config = dict(
    n_head=3,
    head_dim=32,
    vocab_size=2048,
    norm='layernorm',
    tie_embeddings=True,
    parallel_block=True,
    init_std_up=0.0152,
    beta1=0.95,
    lr_head=0.00909,
    schedule='cos',
)
Each number is 128 + 32 x the weight over the matrix's rms, rounded and kept within 0 to 255. Layers, rows and columns count from 0. Numbers have three digits each.

# layer 5 MLP down (transposed), 384x96, rms 0.145, rows 247-280, columns 0-95
106136140089141133110103141144114053132144120112111150139059117088102156107166123112135092150129144236147069113053166145154131137186121140094139053151146148138102131109111134159145102152073152135123133168165119165119116139106151123156146167084140115104135135149137098159111138087061162180
105128123129120135135132154133099147167141129141144135125122146172124104111134106135136065113126149117102108134170140136118122080093155154150086135114129161119142119126102120141123106111133154115116096113121108140150131182122144159124074177137127144119076141122133132155133121089147135158
103108093107126144127193124144121138142077158120128114086146060122141133163123182056110162129140103155090180090163184153082097192200123142156119120144127082132115137134066087115101081151104148125125167127118208095130126133094177139109116203060139111121153075111124176134130071116101126105
108106116115105142107128115119142148085143151136084155088104157147155190127132145099160095111119136087139094181101129148120149071082122156102075134166170125139105078111171141128099134145117183176119163158167142129127179105096147177115172127097123091111036100110132102119135091161127132114
125073117136065100170114131111135122112135099097095137114114151139107173110158135112117117150149087105153134146102147086142070120146105141127113071183138122125128073080136140173135155141133140145103150156170142102134123092136139128122145219095130099143136169174099060164129148149106092120
083101148069125115159122120158143118123135110124072137177161116149120111136115131151127199164118058083141137184155072155075126148133149125152107150110117149069110140167122113146132120166151179132134107133093140096137139129129167117079143188107148137109168128172129121190125113152108178157
125146145140089170129100107170143149133123147169076162093138129095151173096132115072083111097065121157183111140098077151184112123144114103084151117121222147099130135149158154094092104122105167131155154145068185191074119129067153142158133101076092118133101174138171111126134092084123115104
076119144167107129120110128164107116150089102111186181107126104114076074148101129095148127125147147106176126105099201086121101105116128122099142161138178161087085111129120168110094171144042141119120127151168106139125154153134088116112141116118089146110161149187160061148135109163195060108
115108125113111100131121115122123091149080140144100165123123141098090202155105129068142181155170131112114079215137108133134089145118190057163153107160139204178153115118194115130113156172130134147188126140065193143157166107094106161105158095152058108229150105197170117111177128056137172142
205153131154130168111138089122149096096111152177095127176130079150151123109127154134149120142150123105088132164154135057131059176091061087128212109123123094149107121142096175142076097121137129118102156130129122123113146158162134141080159157145121102131129183117125104142128100107127109145
125100125111103130077114145133117096189099155106169206140131114143095084151088113148126112190140119100184091120172151149100051142093087152094169123149071093044096166135169122154179121131092132105187134173121149177149112070185112135112156171123095151079096090191127150116071088155132124080
096153161104115123103173104070104139164054150139209169106125073096124131123143057123147121103141114143111035153160108181134136121096160123115121140111138139153135118150072145151142090158169096099136111156098147161142192103122135144120137126110079123147157136127123158061136083106083069154
096167143115090116155114173084158113125127179143035122147132131177062080124060093128137140163121067118114140142091151135182090070112143070140129124114146099156078126130120127114145155125121151087095142068130136159152152125142180139118149109137108126147143093144146124108104150128107094162
152116138109080180125124143125108146124154155031177083150113111156170168076061127108114137147121116160131130097133169138139191187174200097126154181190133169123149123068142194121154113152156140091160101111130050120100132109129138127174073057117083105154146142197148145205207101137114113166
114113126060149066129141161134125167118153181133140144136143134143127116066164143083136002079147122152145171097144072153031147111135118150131092134115133158146154113086114084196148124085100125147140143184157105140171117152124119178096150114091099088126180176110109102116062149134162138160
128137133112137143104138098152190126107163107047084140133130143084162130125106114124104134129180174123091108149128077132132144159086133127163118183165122161130118148114150138095144116151091129081135152106123163200115112173112107177188169102141126138142128143053161170099113127094150140141
167113095114113144098134123120101083108141113077108182132129133097129078157116110164174140123041148115135136112150152164158144120144082136112087095160130188107123139082060176053144108103121141157090136182189137094125136143169066140137117128143153124137100161094140127174129114096103115120
082176135141131137110159101079167156106102088125129198114105122150165159091183143165112104102124165177083172144226151141126137096159089107072102066174144121177065146164174055142147174127152100157135144103080091102124140121128130079125156119079122087115086142157140170191115134121103148116
133102126077086134174197115131098156111096166165122103111151063144096108157138060169175153149152079126134103102116128101116127143149136114148097154128174144103071103141157148114071179130156146121102124127121111178133194088146151117162146178170122166146089131121137164135134105077106109107
129167115116064143147162122205154085124171027123142117094119132134121122141077105121160132101090130132160156090140156204174170138090148061141150147113123150144110121106126139128077140118102115098093099114140105100102074175136126116198107128114087130095119105120134175085100117150119128072
104154172131117130131112165158161107101171107124111043106158125174062106175095120128147086174091174155127094101151093089150116165170177109220111136139080126085162092073106059141147154082082140121091120097134134143169101138106170122138141097112178173103119132139111160136104181189147146106
138107102101150188116103151063120105098118131060069160110107172192146112150060078165195063089147017151105199093063113131119139140143210172165129105098119116111146123163112130138130143139080132153042140163151100163120125058102168139189092109142069108121081152117144106099155078103128100182
143172152127135138095053181102076160000117073164178186174087199063047090035132101145134040112136123103134115149115133098132170086143130132119142082140104132149124095138095190109122215105172086171128080149124068114101121147139158063114117140133148142162114116119163152120165167173160112158
190138135139169144091172125134168102134088073172116173136180174090111129121140100157099126093140135119123147151076118160145142102155090083174106153091137169105148165111129114081084151189133136129129145174110124130114127140126157081138105116115060143136138070154187111145117089104094139120
101169133137111109092116141102089141127123131140111107117093158137181094120077099106111107068140142117113120117146145138091155109027117107119120098093108159137070152131156114128084133141038074079134153133119148109134128127123156107098176123137133108154102124106103155121117134133130152182
100113138133102172133085129128152167120117122113188124115148085040132156107053098157177109204161129080136154190148086157147129101139137112086105123179137088131178132093100114140103147143107119114151118083084122049115164164203143112116114107159159074117113098200121170201100163134120141105
078150074172107180103123140075113070139127124160100157136110128059130121108124204140127173135071113070124141130157108164143138102096148131223146188185130153042136143194087102099084165106079109117090097098082097099123171107114161114159125124113172152148105039089181145094220108126156167201
121146128121123120120155118128148102123156080094135112127122129134078157177114143184179133073111129153119128102139113174163130153178097108135143173098144125127157141078119173189141158112132139174122108140117115129109127129104126120107124154121140173136110194113111131132132196168138095110
138134170058104178069170130101065138146135190077139092168102090124145078168202171100143085186141119163136107173132144139155132121116101120159113102130153136132147125096225094111144079120196143112120106064104108109092117098081134146124087182089090135107141105106112125159149182112114136116
136161094116129103090119138155116096141118110134124112129162079151116120176119103134108127146142130110112109135101083113160102118116101137207123227133126164130135093155162148095175125127122178130144072175146184105095097141142120053104162096093121151173118130127141150151144118153185158160
133090188181080106099108122082151087151168114130136156097142135174141166106111099126167097187118153153090099189111135124126142109147125086111101137108139152109145141156144089152095106109180171078169154099091145159105115159134143067118139178191148139093166163106123135141125125162117178134
134093198121164087143148082134123151112133080101157123120105150141154187139111144158164099095048148126121129160130105113089123106181188103113187105194121106117112112094158124144125147124122168092173095128152074108122146118152168092056147099116118170195125122219201116080053174180107189144
126108091140171172149126101114173172133130162135123142082130131115075125156176084119093179125092067095132146149130105112169113150141119152118075122117153188156149155151146154143078093191137175138169080113151117145143199095150134134115131132197155087131128122129153077121156127137129139214
109167213112115117134148147061180158201148119148187133131156102091187095140104126151067069082109159102170120045126140135137137174074151108127137115101126131132102181114132131115140106110151095148141143164103136173134110139117179120093140148127082127084130166117127101103129131086171067105
# layer 5 MLP up, 384x96, rms 0.16, rows 248-281, columns 0-95
119107112134148106135134123166146080114118089145113124128127087131090068129130100128122142142129083109050134105093116158155099156149111135078124132116115138117075144173165147090125117130109138091129107167150149074140179094136146087092139114146127137111111095103155122090107100090109134135
108155121128115180150082134079198130173170120149149106165089197167133173133137171122147101113127152180150149118114117170092116139074093110090120121123145144151135142082138066159132162126165039146139121078109156139121166171141101102135146126120165101172075122136096133053133137105222097144
093121146128106095184113143134132122087095084110099160156149137182096129120130126128200095140166154136132074091101085124128123140139135151113128116142086159133119111097146135181111128051140127136129139187159160149148162164148162085136152170088130158176107141112063191137152134091097099125
160095136153126078095132107121207100152120117139153120136148140118160098122170151120156144125142129166155113151126138116141147139157123066089148135097146111084121169129123125135118089131146129123138140082165176129167076098131128092172125102165150096139174122053149126070137088148148127127
174113126166082102154087146060098118138122108168087103155079147115139168098130173095122159118145118093179167143133129198119088122059171135134129170122149157158121129090122075136092105080144152108121090116110167145126142139076178075154100153114175108146126132190134088164182121176090104144
141169161155167120105112152120136033149144128149100140146099168164083060085137127132137047102157171125121099094156156129126098193145114154188091071143103118158096145104107121161116098109207082149053123160160120095164096177186114117179056122102112167171130110098116139109148148181151100137
083090201083131111152130110106133099091160165089113139159110142133099141156119145141092091128178127125087137121167135162185153167152146163161150068083129104173126067126152098108166084132179094089123160133163168129142151091110155151122106182122178070146120131149117118093099117154123140117
117055111102113133147099104120076124053109126178068170125101166228072075123092089131138172094189151137092126132127090090123166240135113168116116026105112089251073165090062146168147128210131096152132115105119097048133135075093184126133095118062167149150131155129112101133070050065141113134
152085149184067108120102089129134117089112122129122106089147089124119106141181112131134126153161101092080157147102100126128133169129064175144138113142171042125121160156094148096083133169119093122080097134151180098148183128097136121107083130100098149168161032076168164091143159173115105138
123132155158095196072186140139104121115121115143152124119106157120120164158136124109137173129141134132172086153138118219138081108051127126106155188137110074149091165151112092159100122114152056182156106136114035163180168193126135213184101121110081144152138073155094117131175094123150173085
124144054088140100104114154144123160076169162132118171150142124067146123104100115116184113139132177153087171131106172091141125109095137105106171127147107107121163064113156135136083155084118191166129105138146164205135121093175164112127085125153145169114115116117129130121196092147110111129
133090144144102090073106129146099107101083098164127110108143146142110120092139143221129122112142161150139096062134156179100155096173135140139103177146111135147132138114169142118084152141112154066120088110158110135149064142156167141181157154111150145067186063102108152122141066166142109093
122144112098136103129182084146107143081125142157112138064169116077113130145196096117116071083125112186149136136124094122140106105115188113080098114155131133137221167072094069123126112139077161138138100126141130092115144159109110069191225206097149120133081086136104110127128129105165151161
097095094136082158143157119142117135072112145136107100138121146162033117104181094162133103128136092135154161105128103156075107150132133150119099150158126180142120116160126134141124081104169101143117136148117151057155152159115114107110118150118103122104073097137078120127116060143149141205
133113162124099087127127160127135087164126125043180085126128106098107150100167114187096147127062111105164113089049191106133129133111096036107164065127101131081129102118090110099110102111125149163112095139134134105115114118140127133144126101145114115109137131192094072143193121168117172115
109124140104090128127133111138185134096128091100150135162143116124113136082138143126100186138112111131107165124099124139184106160137143115159129144168116098165134096197159098105073151136174136151156098085153136168149137099134152132145113118147124130128148029096157103089064123103142107120
147124104135069087101158146156099102164075120124130078098122153108190150099134144131129112149158118086093115105099110114110138177184110100085124132111053133180110149162134096154129127181116093174102123159177145123107124149127121133162202130126142111199139215149139140146136121171139089104
087086164133135132099154164094084169119092174155160102113153113088172096077074120222225063144178089122144092162119195155092132100109105146126117176139211159111036113130152114059137137154193165136068132119203136126139165132130141087161156135130105123083114082160122189098159093136127126100
142165132112060160117098138149102129130172123126153136108144137079128121076093138107128139096068157120118114119172114083136121146124174235135154186085175135210082128114192124149123125149129090074080118112148139136167126059065104091123142171124113176143157123098103179149214179202101101133
152141111122131192138116126105214158082094146210133118147179159159093124094079094149129196161045040142091153164100082123122141169130128111095086127177125094107111055088114108183120146175148172183156150110158140184109163191116169104126077161099165119088095111183085104144107181192148091123
082105139162091096144147162083121144115152108101166128153128135157104138160229155154116130163117191126075127048131153161140200113151164125030177142103083059113132091100161145136167089103153079091188148075158078109147145104106142142167097102090082035182160124155104096099085150073176099114
138117196141148118184133074128119113141141181095083102091111163117132146164107188155093142104137178099166159108190113113190135160132147089126106129107105186092158116107140140149094143115070195129144192066158126071144132114111114128158069149117179098116138111179102126097075208085123116134
123161120124177137132121116118114117113152151143108088129110122135148077083128150149062144123151060181128120188161074136159134181148188147056100156164124122070101137159108126156196110080114092113098156093102138110155147158185142121163134160131157104139120124086076137144088124128146108111
118159160105103114151118128095117100152159111169100113117124091179106117110117108143160104076145152073125155113116145119134135170173120123071169147134090114160135135097120168110108137110147112070111137125133141112105179093138127137123117151077095133104120126134102141132126133135078079103
095152188146095131076104109089106116136119145163112159156121128144122092137098079121152104087148162051158079122115155194140116069076132191149174193109170119154150211183125081169072162110109136152137125128068099158115095080087127074119091066142132107099100031137154140157164144175106092094
116100210128145076206136135110084115169115144134089111151082157205156162152095154124162096099163172107081141208116090113130140132112209145101150107084089099201126100131096173109143123141145152175177122092182132074152112097100080127115134120112094106144149147124046119159133106080161167132
121107117099126157164110118128090126131104163095100109202137095145104113119103131121133131119143096128126138157094146116095082101041159125156115113104136194116140100141144064136133120138100122152134152137145114157110132153119129157120094019108183136167132094150136161100106085160074130079
094118139106087167088137127150131073106141098081141137115049141129131116121090126151080123103132151145076152136122111142072109130147146142138114145096097131119208125129094134155073106120159124150116080168126106208119136168086146129095137180129159117142122072215066171192126138114104084164
129110090067119146134129122116142099136180177109127113086086150169128222109136143156124146082150129156127074136144134166143087112107188100109111063136155133171119114158133083112115135142167124136149115129171158165148164196167077162115127179173096111134095139163084069173125079112146098102
107052171100125078152113154111109148145100117107177144123105130127128123114137146110157122073109143077138136179092223146173111149134105132152146115116142065182138092165131145057168140162096089105135045141141096147131162069152150154182113070134194128201106165142085086130121218151119085104
138146181126123155066134122129123142086212091152141165134175129137115147194129105086087080153100145132118123135133151057111116213144174097086149131147130150050101151125068145192135144137143161120096112118110098103139124201149103073118136154102127091163114129123115132063091167136066130163
120084143166099109129114121111115143157192097104141147162144131205133130160152150091022126188147171164136139176080076141098101100155144117166133119121069201161132093151111125148145123146146122108150079080137117132055082156145152173167116138131192147208079128156147191107151097192152123147
142135159170134113170146142124074042091105108102153134134072171114089137137153181110142117163114114099135138111137172126153155150137114148092147180150106147139175063110120150142115124110164115158130098113157158148052141142176135141139105130135102127109103089180103120136165099141092148113
075146093141223109170118144082100142090078122098125121073136106162109146131115168119131081208150120091125159150134173162177112139110138111165188126135156098117102055092084153176091132169142201192183191135151107087115113141133075110116159116172076113046155105131133190208128197175107138065